Each number is 128 + 32 x the weight over the matrix's rms, rounded and kept within 0 to 255. Layers, rows and columns count from 0.

# layer 6 MLP down, 320x1280, rms 0.143, rows 81-165, columns 160-239
[[173  87 143 151 142  94 144 118 104 113  96 181 119  81 102 127 123 102 145 180 131 130 139 146 172 125 162 147 156 173 107 137 136 122 136 105  37  77 116 142 128 162 144 154  83 141 149 178 133 163 115 184 108 144 113 141  96 101 136 129 118 138 164  63 145 118 141 102 131 116 141  89 108 120 120 107 126  43 136 123]
 [126 150 140 100 127 119 135  94 157 124  89 135  52 146  90 159 120 108 154 106 117 122 132 132  87 124 173 123 128  83  81  96 118 119 135  71 132  64 129  95  70 162 138 129  99 126 119 155  90 101 141 104 157 116  93 126 134 134 108 154  44  75 114 143 114 160 206  97 117  72 161 145 139 143 122 119 116 168 185 130]
 [ 30 108 156 147 141 129 143 134  89 102 112 158 209  90 101 102  82  70 142 124 186  54 110  76 137  79 165 130 121 127 165 121 172  78 153 126 110 151 101 163  60 160  85 144 108  88 135  99 183 172 103 108 117 120 141 102 117 115 125 126 134  50 170 120 166 174 128 110 142 141 152 161 117 117  92  39 137 128 108 103]
 [104 121 141 192 149 135 124  96 126 123 147 103  69 171  86 125 123 134 163 175 136 122 137 100 143 142 151 128 138 121 116 121 114 156  77 110 126  89 125 128 130 121 124 139 108 103 139 191 155 107 136 126 172 113 137 152  82  95 122 120 106 170 171 159  73 160  85 113 117 131 114  58 139 132 121 151  72 161  98  65]
 [113 136 170 195 129 142  90 115 119  70 179 120 103 151 105  75 123 179 140  58 144  47 132 105 133  99 133 163 118 118 153  70 119 161 114 110 167 128 126  84 158 162  69 123 158 139 134 152 140 135  85 119 103 112 191 110 139 135 137 112 173  97 159 194  88  95 120 125 156 118 126 155 112  95  77  57 165 133 105 111]
 [134 182 118 163 162 150 106 157  75 132 100 146 124 150 160 131 171 135 151 140 120 146 128 171 146 165 120 115 171  25 177 137 108 169  90 119 121 106 110  91 111 164 115  81 127 114 104 142 102 126 141 127 143 183 153  37 178 116 122 101 147  92 132 126 131  70 114 196 110 147 145  89 111 190 124 121 109 117 141  87]
 [179 153 182  88 152 135 194 132 112 128 109 120 132 108  99 110 147 149 133  91 110 178 124 126 128 149 107 117 180 151 115 155 147 168 117 149 126 115 118 133 146 131 137 107 154 103  98  76 119  91 168 133 121  68 123  93 118 140  40 182 168  92 168 103 135 110 133 153 133  91 145 215 219 117 138  88 101 119 130 198]
 [180  85  95 113 123 129 122 114 117 165 117 178 136 117 158 117  93 130 134 116 100 115 161 150 154  77 174 104 185 123 125  89 109  55 148 126  89 115 126 109 135 126 127 108 149 129  75 124 120 122 110  87  84 142 173 117 119  81 139 167 184  98  96  76 149 121 156  90 205 137 150 156 134  89 170 109 109 176 159 143]
 [124 187 163 140 104 155  72 135  79 115 160  86 148 121 147 141 122  93 129 137 138 104 231 131  85 125 186 132 134 164 153 127  94 157 147 121 106  87 207 100 139 121  83 147 115 193  88 154 146 137 186 119 114 174 122 168  53 180 108  85 121  80 129 140  85 197 133 156 143 118 142 180 173 125 187 168 124 129 150 122]
 [131 113  79 140 131  98 177 101 141 121 149 120 154 114  86  75 115 145  74 123 135 119 145 160  94 129 140 171  98 106 148 135 122 139 114 114 201 153 149  93 188  83  68 208 141 140 140 125 130 147 172 150 201 133 145 150 123 194 130 111  77 139 137 142 123 160  96 138 126 112 141 120  71 107  61 192 119 181  43 159]
 [148 178 122 152  97 134 177 120 139 160 114 116 129 148 174 173 134  84  85  90 119 124  94  59 105 134 118 138 141 148 126 143  74 138 122 176 164 124 116 175 150 111 133 168 119 129 130 146 125 175 133  99 110  78 120 139  77 181 156  99 108 114  65 110  99 138 205 116  98 132 126 154 188 147 103 115 144 159 121 139]
 [114 195 103 117 125 112  64 179 123 111  84 103 106 104 146 109 178 147 118 148 106 122 147 155  92 112 129 128 153  58  95  76  98 151 115 145 109  85 102  95  94 154  87 102  88  82 140 134 128 159 170 129 198 183 168 183 111 108 165 118 162 129 114 115 122 164 155  93 126 131 110  62 104 100 150  78 164 121 160 102]
 [136 192  75 162 112 140 139 143 124  96 124 173  96 129 102 177 182 139 125 121 247 130 120  81 150 144 135 161 145 118 123 142  83 147 136 129 103 107 121  89 130  54 105 104 111 163 113 134 146 196  89 115 155 153 136 109 119 118 137 126 124  90 105 129 164 165 173 143  96 125 152 105 201  49  79  88 179  84 164 146]
 [106 177  93 156 158  90 147 140 122 163 104 130 128  94 154 148 163 124 128 112 108 143  75  77 101  89 126 132 136 193 129 127 170 191  95 110  77 125 141 202  71 114 131  86 146 140 142 134 130 189 141 120 105 126 159 127 167  64 144 190 165 182 118  79 108  93 126 133 145 159 147  98  59  84 131 173 137 152 183 194]
 [121  75 146 155 117  94 182 132 115 124 119 128 105  77  97  94 103 152 163 160  73 153 119 113  86  91 147  87 141  98 133  87 163 137 116 192 131  88 160  90 121 115 162 131  57  85  87 106 147 131 130  78  94 126 139 113 131 114 147  98 155 126  95 143 122 176 118 112  97 180 123 142  83 155  97 107 118 155  93  48]
 [115 189 132 149 110 140 158  97 128 124  95 137 129 141  20 181 116 136  89 159 121 157 107 117  92 181 115 107 109 156  97  83 142  97 157  78 107  89 159 124  65 176 143 135  94 110 108 120 151 158 204  81  80 125 127 124 174 140 134 166 214 135 194  72 117  54 131 111 132 159 106  82 155 140 132 140  66  99  92 122]
 [ 66  74 158 145 146 140 131  73 113 185 127 126 107  89 123  90  96 111 157 104 109 155 134 111 137 124 113 150 144 122  64 132 143  91 145  50  51  96 195 177 161 143 157 139 143 115 108 159  89 129 127 170 174 184 169  96  93  84 146 179  51 195 142 160 151 185  58 102 127 158 122  98  98 142 159  96 178 206  88 106]
 [163 135 139 103  97 136 153 132 118 128 116 142  82 105 134 111 141 104 112 174 122 149  95 127 141 114 139 175 138 139 134 145 127 144 113  91  86 165 137 157 182 144 154 137 105 172  87 166 154 150  89 128  81 115 131 144 118  99  62 120 149 189 158  64 171 173 109 129 106 181 119 186 198 144 137 138 129 140 128  74]
 [149 157 124 148 111 144 196 141 137 103 160 149  74 159  62 110 127 124  91 144 117 174  91 151 128 113  69 155 108 150 116  94 137 121 182 122 147 174 151 144 124 125 136 154 135 109 169 111 148 169 142 153 120  94 153 108 140 157 186 118 176 145 207  92 155 104 138 147 122 147  93 133 149  56 129  88 118 142  76 114]
 [126  82  82 105 163  98 104 146 165 108 145 165 131 125 105 146  30 101 132 172 180  85 121  88 105 183 165 120  75 149 119 113 181 135 172 138  88 147 163 119 132 136 180 104 153 156 147  89 136 124 116 147 170 120 134 122 142 104 123 148 121 100 153 161 111 129  92 120 157 123 145 114 140 103 152 151 154 156 132 121]
 [169 125 150  69 108 134 137 139 145 158 108 157  94 105 116  76 126 159  75 103 128 157 158 108  99 151 127 132 171  79  94 149 141 115 165 124 147 157 154 154 103 161 115 132 137 112 104 106 120 141 158 114 105 149  66 156 114 156 122  98 131 132  80 143 127  67  96  84 160 176 109 133 102 119 118 148  93 230 117  95]
 [ 86 136 123 124  87 168 111 139 179 125 161 172 153 149 206 118  77 136 135 142  55 125 135 109 128 141 103 117 161 103 119  84 115 108 155  59 126  99 140 171 149 151 150  67  80 136 155 128 153 108 148  73 128 133 122 152 134  73 164 126 103  76 139 143 129 166 104 107 107  81 120 123 148  70 143 148 121 110 138  88]
 [124 179  94 100  89 100  98 141 144 117 112 137  80 160 193 130 199 133 144 136 145 115 153 118 126 112 163 139 158 140 115  86 125 133 156 111 148 126 127 146 102 142 143  88 110  84 120 137 152 148 112 129 146 145 151 151 129 165 147 149 151 151 219  94 134 164 121 107 104 152 117 109 104 102 120 105 105 100 118  97]
 [ 39 196 173 127  86 152  60 106  90 150 218 172 143 133  84 178  95 188  42 157 185 103 140 160 160 146  99 203 170  99 149 102  56 148 216  86  89 107  53 171  67  94 137  87 161 119 139 153 115 105 137 125 159 110 167 166  92 118 118  89 159 107 103 189 102 108 138 127 211 172   0  49  47 166  97  88  27  88 109  98]
 [208 229  94 112  99 102 117 171 150  84  88 111 116  89 150 226 146 100 138 185 143 210  65 143  99 103 120 113 158 104 138  88 135  98  97 124 202 136  92 206 142 128 112 144 108 131 156  98 137 131 135 141 153 131  93 105 182 156 168 138 153 145 118 157 131 162 146 101 127  89 133 160 120 135 140 119 109 110 135 140]
 [114 130 125 168 184 116 126 104 108 140 167 119 167 140 169 118 127 135 125 137 150 140  73 161 196  93 120 128 130 124  83 133 112 113 107  78 166 208 160 123  81 157 117 113  43 132  57 161  81 117 146  87  79 106 171  94 105 100 162 172 137 137 174 135 135  74 109 182 234  82 143 105 126 147 106 163 117 146 122 125]
 [ 98 138 112  85 147 106 171 150 102 112 132 127 114 185  76  95 138 123 179 172 138 138 171 121  88 124  90 135  90 147 166 155 149 155 105 142  94 114 193  69 139 131 148 157 103  83 107 145 117 105 159  96 121  93 119 121 147 108 166  92 106 115 128 141 117 134 168 144 133 197  50 131 115 120 128 162 109  81  63  39]
 [134 104  95 152 131  89  77  87 130 131 156 111 159  96  88 178 116 149 169 135  89 136  52 172  89 110  93 105  92 124 174 137 165 135 144 149 138 120 135 146 156 130 142 146  91  87 145  84 110 144 124 114 110  94 121 119  67 150 109  92  88 174 124 122 115 191 133 120  97 169 185 201  68 137 123  88  60 126 117 166]
 [149 124  54 209 154 142 142 137 187 115 160  88 169 130 143 108 131 123 123 134 129 117 120 124 140 135  79 151 158 116 112 117 158 100 142 201 112  63 107 125 112 131 124 126 121 169 110 208 101 121 210  81  67 125 113 112 160  88 169 135  83 127 124 152 150 181 141  86  90 168  84 112 111 146 143 145 150 126 156  78]
 [ 85 112  87  89 118 105 137  90 127 151 148  70 187 107 101 160 119 145 143 142 112 170  90  89 177 124  95 123 106  77 134 100 125  58 141  90 121 150 145 155 143 125 154 113 152  87 132 162 162  73  43 148 120 156 190 127 153 103 186 169 123  94 178 176 111 111 121 172  82 140  85 103  68 124 129 135 152 136 113  98]
 [ 94  88  93 141 119 147  68 140 139 145 177 144 119 127 134 139 138 119 165 113 147 135  60 130 126 146 125  97  51 179 166 132 108 161 163 102 179 173  93 146 159 122 116 176 137 106 105 133 168  94 111 168 113 130 146  97 135 120 155 131  39  86 220 164 128  78 126 132 129 159 123 147 134 101 106 134 149 126 101 119]
 [141 149 135 108 118 131  71 119 125 117 180  96 145 161 191 162  52 186 109 103 141  94 120 146 145 122 103 142  95 103 134 148 134 126 137  76 132 150 128 162 157  93  84  88 156 123  76 191 129 119  96  82 159 127 101 136 136  60 179 139 108  58  89 147 176 134 147 115  88 113 175 161 138 144 126 115 105 138 163 120]
 [115 172 109 161  95 139 170  92 185 102 162  76 156  94 145  80 159 120  89 164  79 138  71  90 124 119 122 197 116  66  79  81 130 118 130 126 159 199 121  47  47 120 190 101 121  92 117 160 144  91  97  95 146 171 109 177 131 196 117 190 115 164 154 132 115 151 154 125 151 138  65 112 139 107 136 185  73 130 115 115]
 [ 95  63 141 120  80 140 100 172 111 134 117 164 151 105 144  54  74 130  82 110 164 156 110  91 128 165 135 167 126 135 142 121 124 165 151 101 155  98 131 144 203 134 206 127 182 160  92 107 140 100 121 115  68 125 106 100  90 211 136 164  38  97 162 203 142 146 155 110 135 159 165 100 112 132 126 109 146 152 136 154]
 [134 122 128 118  82 185 168 109 124 154 116 181 153 133 164 129 115 140 128 118 111 151 130  68  70 144 133  93 115  73 106 116 151 144 134 123 156  83 117 154 127  89  98 118 107 140 128 173 135 135 122 123 126  99 122 150 105 115 121 173 104 148 144 169 151 136 125 144 109 126  83  89 164 107 158 121 127 167 147 130]
 [184 159 141 182 133 107 177 116 120  38 149  96 136  91  47  72  83 182 129 131 159 154 121 163 109 168 128 133 102 115  92 162 159 151  95 167  55 151 117  86 181 198 160 160 156 158 121 126  87 145  89 133  51 121  97 113 142 103 171  93 186  78 103 117 155  93 156 100  70 144 178 123 139 134  82 162 106  69 108  98]
 [155 145 102 124 111 124 151 147  91 159 138 148 120 181 136 101 198 157 140  46 123 160 147 105 121  90 184  92 151 146  76 141  71  93  87 141 118 161 144  96 135 180 129  96 209 123 150 157 125 109 110 142 120 132 160 153  94 158 121 162 138 125 146  63  94 140 152 151 123 111 120 127 128  74 127 166 119 131  84 182]
 [152 108 131 147 123 120 137 157 150 111 192 134  97  97  90  99  96 132 144 134 140 152  95 116 124 144 173 107 120 112 195 156 150 169 153 146 153 135 157 138 106 145 126 127 145 145 128 129 178  92 108 125 143 130 135 159 132 116 161 163 163 169 128 114 115 140 131 106 117 117 134 178 115 120 147 185  92 149 128 104]
 [108 187  81 139 116 146 132 153 116 109 158  84 106 120 151 160  80 142  31  60 118 126 181 136  76 161 117  77 126 199 136 102 131 185  79 141  79 143 100 190 152  82  93 119 174 183 113 146 154  82 126 137 192 162 148 114  76 105 126 115 159 126 122 157 136 186 124 119 122 243 116  83 120 106 169 194 185 194  82 176]
 [129 163 181 152 150 122  81 104 140 179  95 117 119 109 111  56 125 121 109 171 134 120  79 126 142 209 133 153 146 136  98 103 157  78 152 120 112 133 149 146 144 180 166  71  97 103 131 113 151  94 170  74  97 101 109 121 124  62 110 141  85 168 158 144 143  88 156 135 157 111 132 112 159 117 161 124 149  96  90 164]
 [156 156 166  63 126 144 115  70 182 108 168 115 101 183 146 155  76 134  83  59 123  95 117 171 150 139 151 113  80 157 153  89 116 145  89 175 163 119 162 160 146 132 117 160 104  82 133 124 103 163 122  77 164  63 150 163 145  57 112 170 128 137  84 137 120  83 151 118 162  77  98 124 129 146 140 100 103 172 109 110]
 [146 177 109 110 127 121 126 143 138 187 110 134 142  66  83 108 108 131 157 117 119 188 138 164 164  82 191 109 119 134 138 120 118  90 132 101 118 151 109 139 148 122  85 100 103 148 151 156 180 128 135 163  54 142  84 130 155 105 129  65  91 154  96 146 117 128 151  87 107  93  89 114 160 121 115 131 167 153  91 143]
 [134 111 101 128 142 108 162 144 155 108 128 122 101 119 141 127 107 141  94  83 113 141 152 107 115 215 147 139 115 149 120 123 148 162 148  92 121  90 106 144 135  79 100  76 147 119 131 189 120 146  93 183 156 154 102 142 103 101 167 122 173  81  79 132 189 145 186 147 162 132 101 177 102 144 216 109  98 111 157 140]
 [134 203 135 177 130 158 140  89 138 128 160 156 138 150 160  99 190 151 143 125 131 155 158 109  90 142 126 152 140 119  66 130 106 107 158 137 132  81  81 182 153 159  50 134 153 127  90 112 106 194 102 131 151 210 115 118 117 123 135  74 104 111  92 138 188 109 121 175 127  97  93 107 152 119 134 152 143 147 111 100]
 [139 124 158 111 149 135 117 167 111 156  97 119 193 130 113 133  93 122 103 123 144 135 142 148 144 189 131  62 108 128  98 144 138 113 140  72 131 130 152 163 148 155 152 171 163 131 128 130 167 135 161 131 113 143 164 176 120 142 144 132 116 124 131 141 134 119 196 118 104 129 111 113 129  84 137 156 104 103 132  76]
 [139 136 142 151 137 144 177 159 186  91 147 119 118 135 106 108  97  83 122  73 137 122 167 135 160 129 113 116 183 162 127 127 124  95  72 133 132 141 207 145 167 117 106 164 120 200  87  94 210 102 139 107 131 114 147 123  69 117 175 152 109 142 131  88 131 161 102  89 171 104 197 134 132 142  82 149 133 124 110 101]
 [167 179 154 116 137 131  97  93 129 122  82 120 168 138  98 153 174 154  36 164 127 100 189 133 169 136 137 142 157 108 120 102 151 138 107 152  87 112 103 180 102 115  95 127 163 120 149 140 118 144  88 110 136 161 109 172 104 128  91 173 175  81 113  98 130 174 126  70 120  81 156 156  97 122 142  95 109 134 184 186]
 [131 139 163 119 119  98 162 116 107 132  93 117  99 141 145 160 111 139 131  85 125 106 114 155 160 110 131 133 109 105 115 156 141 137 124 138 146 110 180 106 130 126 149  92  82 179 147 144 173 136 145  94 153 142 136 170 108  95 155 141 123 133 100 157 117  57  85  89  91  88 160 132  87 166 134 115  64 165 132 115]
 [165 108 145 108 112 145 124 146  94  99 120 149 189  76 125 123 135 100 134 179 121 116 152 200  91  75 139 117 114 136 115 142 177 123 124 103 120 125 149  84 129 133 159 160 132 172 123 125  88 140 126 126  94 105 141 202 100  89 147 149 113 145 166 187 165  86 133 130 127 102 120 118 192 205  53 124 176  96 156 114]
 [132 108 148  98 122 113 154  93 158 170 142 101 151 142  56  77 105 154 146 188 136 119 127 135 116 112 149 132 105 126  97 169 127 112 135 166 172 130 129 112 102 182 101 157 144 115 130 100 138 114 142  90 130 125  86  90 169 154 149 131 124 100 167 158 125 148 107 179 141  93  74  68 103  80 107 111 142  83 147 115]
 [145  53 124  80 148 114 201 151 159  82 100 159 106 118 126 125 132 141 104 100 154 127  45 191 100  99 154 121 155 120 104 128 122 137  63  90 168 154 122 121 161 202 180 125  89 103  87  80 132 124 103  83 114 111  83 119 103 153  87 127 138 201 172 136 130 163  80  72 163  87  91 129  50 201 100 125  92 161 139 109]
 [138  80 128 170 116 104  81  53 176  85 123 151 111 149 155 128  85 132 177 110 158  89 148  91 118 144  73 152 119 114 111 130 130 108 125  90 114 167 123 111 198 116  83 124 104 146  98 156  84 146 116 138 116 129 135  75 157  55 182 132 162 178 108  42 126 133  86 150 144 161 149 111 123 162 146 158 150 113 112 150]
 [158  80 139 130 101 139 138 105 133 131 144  82 142 146 128 152 119  88  98 118 115 145 201 113 114 124 219 111 126 106  92 100 147 173 167 152  72 115  47  86 206  72 221 151 147 103 122 131 127 193 215 141 188 194 168 164 128 156 137 174  92 133 165 112 132 158 124  76  96 136  91 128 140 145  93 177 128 120 121 120]
 [ 63 106  99 159 129  85 144 112 125 161 159 133 184 140 173 173 105 113 152 126 149 130  78 135  98 160  89 105  90 129  77 121 108 126 145 116  96 121 155 134 111 123 133 106 106 160 122  92 139 137 127 144 114 125 137 139 154  87 102 108 180  87 154 132 168 142 115 181  90 109  98 139 155 162 116 141 128 140 179 112]
 [138 111 114 177  79 134  72 133 160 144  64 142 123 128 145  95 177 159 106 151 158  95 156  94 126 167 127 146 145 118 118 125 142 156 140 185 131 157  88 118 151 152  55 118 153 166 122 131 113 179 130 152 171 132  77 155 137 148  90 110 135 119 127 101 164 120  58  91 124 142 151 144  94 152  44  93 116 122 104 209]
 [128 175 135 155 122 122 154 110 108 175  98 125 113 160 165 162  98 100 139 129 108 142 113 140 157  61 112 114  93 111 123 101 140 162 123 116 135  97 144 129 124 174 145  91 125 154 153 138 111 130 116 103 153 145 128 116 147 131 139 118  99 139 105 142 141 174 128 169 158 162 127 147 164 146 149 165 159 101  94 192]
 [125  70 119 132 142 131 146 141  52 154 121 128 148 130 158  85 138  75 155 128  86  96  86 153  70 108 122 123 136 119 120 108  79 182 122 137 151 166 125 145  83 134 138 149 120 118 125 142  85 167 167 115 148 181  90 130  72 168 138 138 119 131 164 158 132 158 160  99  57 156 128 160 134  80 127 208 143 145 111 141]
 [143 116 101 184 129 102  74 109 143  99 118  99 107 139  54 171 145  96 103 132 104 103 106 156 166  79 128  99 139  67  97 105 146 128 119 137  87 137 154 146 178 124 138 180 139 148 119 115  68 109  96 171 152 181 120 108 136 136 120 144 132 118 175 129 180 136  99  69 174 141 153  82 111 153 135 142 169  94 134 127]
 [133 136 166 100 130 135 103 122 118 163  87 117 139 138 131 126 155 125 142  87 122 192  78 121 127 136 128 109 157 146 121 106 103 103 137 150 168 140 139 118 133 114 125 151 134 109  98  47 152 109 138 137 155 185 141 134 153 153 174 144 103 128 136  91 125 133 167 180 129 151  66 109  71 127  85 149 109 144 178 145]
 [114  89  95 100 186 118 145 168 153 142 125  80 111 160  44 140 117 137 117 154 101 100 115 167 116 152 225 110 111 130 144 129 168 170 130 155  93 126 125  72 130 134 139 117 115 130 150  65 139 132 100 158  75 153 146 142 176 143 126 145 133 129 210 140 115 113  92 147 129 189 103  78 127 118 163 108 104 106  94  92]
 [124 158 197 105 123 132 133  98 120 132 118 130 154  50 126 184 141 193  83 135 181 108 175 155 141 112  70 147 118 121  87 120 130 205 139  94 168  81 101 135 152 150 138 133  98  64 103 159 135  92 178 103 129  73 147 157 123 138 102  87  98  64 173 164 116 129 133 186 135  80 111  98 176 107 168 135 105 166 115 153]
 [ 61 141 124 165 135 144 157  92 192 102 105 115  83 126 135  91 118 189 124  82 110  70  92 109 173 179  82 152 116 124 105 126 138  91 136 165 161 145  98 119 172 150 117  64 148 111 112 123 166  95 105 156  73 177 104 107  84 104 131 157 116 140 121 112 102 105 131  93 152  98  76 178 143 143 108 124 147 125  90 152]
 [138 131  97 112 136 163  83 157 131 115 154  90 146  85  39 154 131 108 109 143  95 144 154 167 133 126 152  67 142 113 148 180 187 183  73 119 140  96 171 136  99 126 150 161 151 167 116 142 122  58 114 112 158 122 108 102  64  97 128 158 144 112 119 140 132  91 107 151  82 105 119 136 128 172 129 223 104 142 155 140]
 [ 99 215  59  90  68 132 139 136  88 147  93 167 144 138 165 160 114  64 144  90  43 128  88 116 115  79 130 137 126 146 100 131 111 155 153 153 167 187 206  97  99 124 145  97 106 147 158 115 116 158 113 124 195 137  94 112 102  72  98 145 118 124 129 122 127  86 145 172 154  92 126 146 172  80  93 129 148 162 160 133]
 [158 121 121 169  80  83 110 106 137 175  76 131 144 141 146 145 144 144 125  95 157 107 130 150 153 100 138 132 190 146 117 122 103  51 107 179 124 109 196 160 134 137 187 177 139 159 136 139  87  64  99 125  87 143 149  96 174 154 158 138 141 133 147 144 115 134 120  64 104 140 150 133  85  95 137 150 175 124 119 116]
 [114  69 173 101 153 140 110 133 108 111 119 107 105 103 105 139 137  75 146 121 146 129 133 130 125 108 151 122 159 129 142 115 146 135  78 127 172  76  77 127 101 102 124  92 138  95 122  90 130 158 137 128 201 144 130  73  86 137 198 162 124 141  89  80 149 145 113  94 137 114 202 159  83 169 143 133 152 129 126 174]
 [129 149 125 193 143 124  87 110 114  92 163 101  93 216 151 190 103 140  88  76 167 158 128 150 141 171 182 162 133 137 173 117 126  82 118 142 115 162 219 145 136  89 111 115  93 122 133 133  28 139 153 152 129 136 195 149 157 160 140 112 127 153 118  80 154  92  70 178 151  85 111 110 111 137 146  97 179 168 127 103]
 [148 122 159 123  89 102 125 180 199 169 163 193 133 167 148 175 153 151 133 140 199 160 174  58 163 101  96 140 152 135  73 100 123 137 170  73  71 136  78  41 108 122 126 161  93 151 112 116 145 135  79 124 130  70 138 140  88 187  82 108  55 165 116 161 137 154 125  91  89 189 125 123 132 153 133  83  97 138 103 111]
 [137  68 102 105 115 152  88 125 100 164 139 136  93 137 124 133 134 130 108 142 100 139 139  63  90 123 188  99 105 115 157 122 154 184  86 155 170 135 153 121 152 122 170 188 140 117 154 156 129 118 106 128 123 142 120 112 164 112 126 129 123 136 168 156 112 140 137 113 116 151 116 139 120 104 175 128  94 113 126 143]
 [132 137  87  96 128 123  65  88 157 131  97 134 191 129 137  84 127 139 128 101 111 134 144 126 114 161 130  73 152  87 161 136 124 184 159 124 104 140 140 193 170 105 130 161 135 145 169 117 177 108 124 161 122 139 157  85 150 113 143 127 147  98 141 123  79  98 152 158 115 122 101  82  94 154 105 119 113 126 128  82]
 [127  94  65 125 145 129 144 135 120 104 172 165 208 112 132 148 147 104 112  81  96 148 155 152 127  66 121 201 190  98 154 140 129 133 153 180 117 155 122 203 101  89 183 128 109  96 111 156  66  72 119 104 114  92 149  80 114 139 118 119 130  84 144  83 165 138 166 129  78 166 203 120  35 187 151 149 143 146 136 145]
 [120 132 151 149 144 109  97 136 106 161 160 130 127 103 194 155 147 105 147 153 115 129 174 139 124 157  79 101 142 130 160 144 111 157 154 150 140 105  54 134 111 138 158 134 115 135 126  98 122 132  99 140  84 109 172 160 111 160 187 137 156 102 114 119 146 131 110 124 134 132 116 122 153 135 119 111 105  86 112 172]
 [117 139 155 214  85 137 125  92 175 173 180 114 107 150  96 140 102 104 165 152 136 181 151 107  96  85 140 131 129 152 211  90 112 151 141 140  96 106 110 103 124 132 152 204  96 105 114 134 190 111 143  81 142  86 144 102 168 153 148 159  96 169 138  78 140 119 136 134 116  89 119 102 123  88 139 112 129 158 102 100]
 [128 127 121  78 129 167 210 145  99 150  82 180 109 153 154 161 122 132 131 188 157 126  99 158 115 127 108 157 110 118 121 163  99 126 131 143 170 149 139 119 166 136 192 165 168 134 103 115 128  64 121 135 131 121 158 152 107 136  93 117  97 117 113 189 138 113 139  61 154 169 149  97 122 136 163  59 147 123 139  61]
 [ 90 211  56  77  79 128 182 213 174 184 155 118 151 157 118  55  67 159 171 163  87 138 132  94 115 141 121  79  98  93 175  98 162 101  93 176 124  76 189 137 115 130 111 124 167 119 118 122 148 174 148 134 114 118 164 126  95 103  92 137 122 157 121  99  86 109 135  89 112  86 110 171 134 125 159 123 112 116 122 143]
 [ 81 116 108 105 193 155 146 129  73 118 115 160 134 183 159 202 125 149 148 182 125  88 126 105 137 113 117 144 104  93 101 137 159  95 138 181 184  94 126  76 155 165 143 114 125 108 124 111 111  75  99 160 112 112 153 201  91  94 102 144 165 180 124 158 111 140 167 101 127 161  93 149 153 171 103 176 111 158 200  51]
 [105 119 131 124 115 108 179 156 165 159 155 103 126 180 118 131 188 117 139 117  99  88 118 185 138 173 132 128 119  92  89 109 114 126  93 115 170 165 164  88 193 155 100 158 179  69 112  86 163 157 197 101 113 125 136  60  43  68 136 114  65 140 101 180 124 128 125 176  77 157 138 119 129  60 154 154  96 169  99 118]
 [ 98 146  76 106 112 141 111 126 134 126 129 150 186 201  91 145 113 110 104  93 130 103 161 156 128 144  95 129  88 144 146 129 149 123  88 135  90 172 157 156  95 158 139 143  88 154 165 126 117 123 163 110 123  66 146 162 153  72  68 173 139 109 124 145 113 182 125 121 122 148  64 117 182 146  94 168 146  85 144  84]
 [ 86 100  76 112 114 100 135  95 120 179 148  96 190 167 157 148 119  99 146 162  93  83 103  64 137 142 130 168  85 107 147 122  94 155 157 123 140 147 145  97 120  97 106  76  69 148 112 152 142 137 122 113  78  88 155  92 163  93 106  93 117 136 151 133 129 141 110 111 104 147 117 199 106 168 111 124  68 144 151 129]
 [109 137  58 140 162 110 144 112 172 117 134 156 176  34 162 140  82 118  95 118  96 153 134 122  68 122 118 198 176 179 115 134 195 117 130 121 120  95 108 107 171 148 148 128 156 124 120 134 142 177 153 213 123 199 209 170 127 193 133 186 136 141  88 132 128  78 100 146 169  92 104 104 103 171 125 120  66 130 132 112]
 [147 119 107  90 131 100 147 128 121 139 136 174 122 157 157 156 143 120  94 105 123 145 100 153 103  56 131 111 159 103 139 177 123 117 142 111 174 154 117 114  71 105 135 164 126  79  77 116 109 161  96 164 128 144 129  76 131 153 162 139 131 123 161  78 131 165 160  97  97 138 218 212  81 108 162  94 104 151 142  87]
 [198 148 102 107  83 125 140 140  86 121 105 175 129  33  78 168 153 139 119  66 107 146 163 176 168 130 139 100 141 210 127 135 108 125 164  93 125 166 133  95  99 158 177 154 122 163 111 139  64 161 108  89 141 180 144 117 169 124 113 196 136  62 132 112 144 156  96 188 111  92 210  95 106 120 119 134 156 147 101  89]
 [136 115 144 116 123 151 142 119  98  84 148 187 154 131 171 136 150  57 103 174 160 119 150  92 101 178 137 148 111 131 157 190 120 170 156 152 121 137 142 199 165 153 111 113  90 160 138 102 118 183 118 131 143 150 170 101 171 121 120  77 105 109  94 150 120 118 137 161 125 119 145 167 127  69 154 108 144 145 141 162]
 [143 123 103 170 149 188 115  96 159 122 150 120 132 135  79 136  87 139 128 126 155 138 143 160  35 174  72 117 163 160  95 143 111 119 115  89 149  86 112 131 142 136  90 172  93 120 116  59 122 173 123 163 160  73 128 161  90 142 117  99 182 133  77 106 207 164 169 132 115  97 124  98  53 123  72  93 178 131 144 139]
 [131 212 151 119  92 160  52 155 116  82 146 100 145 109 139 161 118 155 145 115 112  92 116 129 178 160 179 214  98  85 117 112  97 147 103 123 136 136 106 120 163 105 166 123 122 118 146 118 136 149 142 154 122 117 160 192 122 168 154  97 172 154 105 120 219 131 193 139 170 153 192 114 109 139 165 139 157 158  99 156]]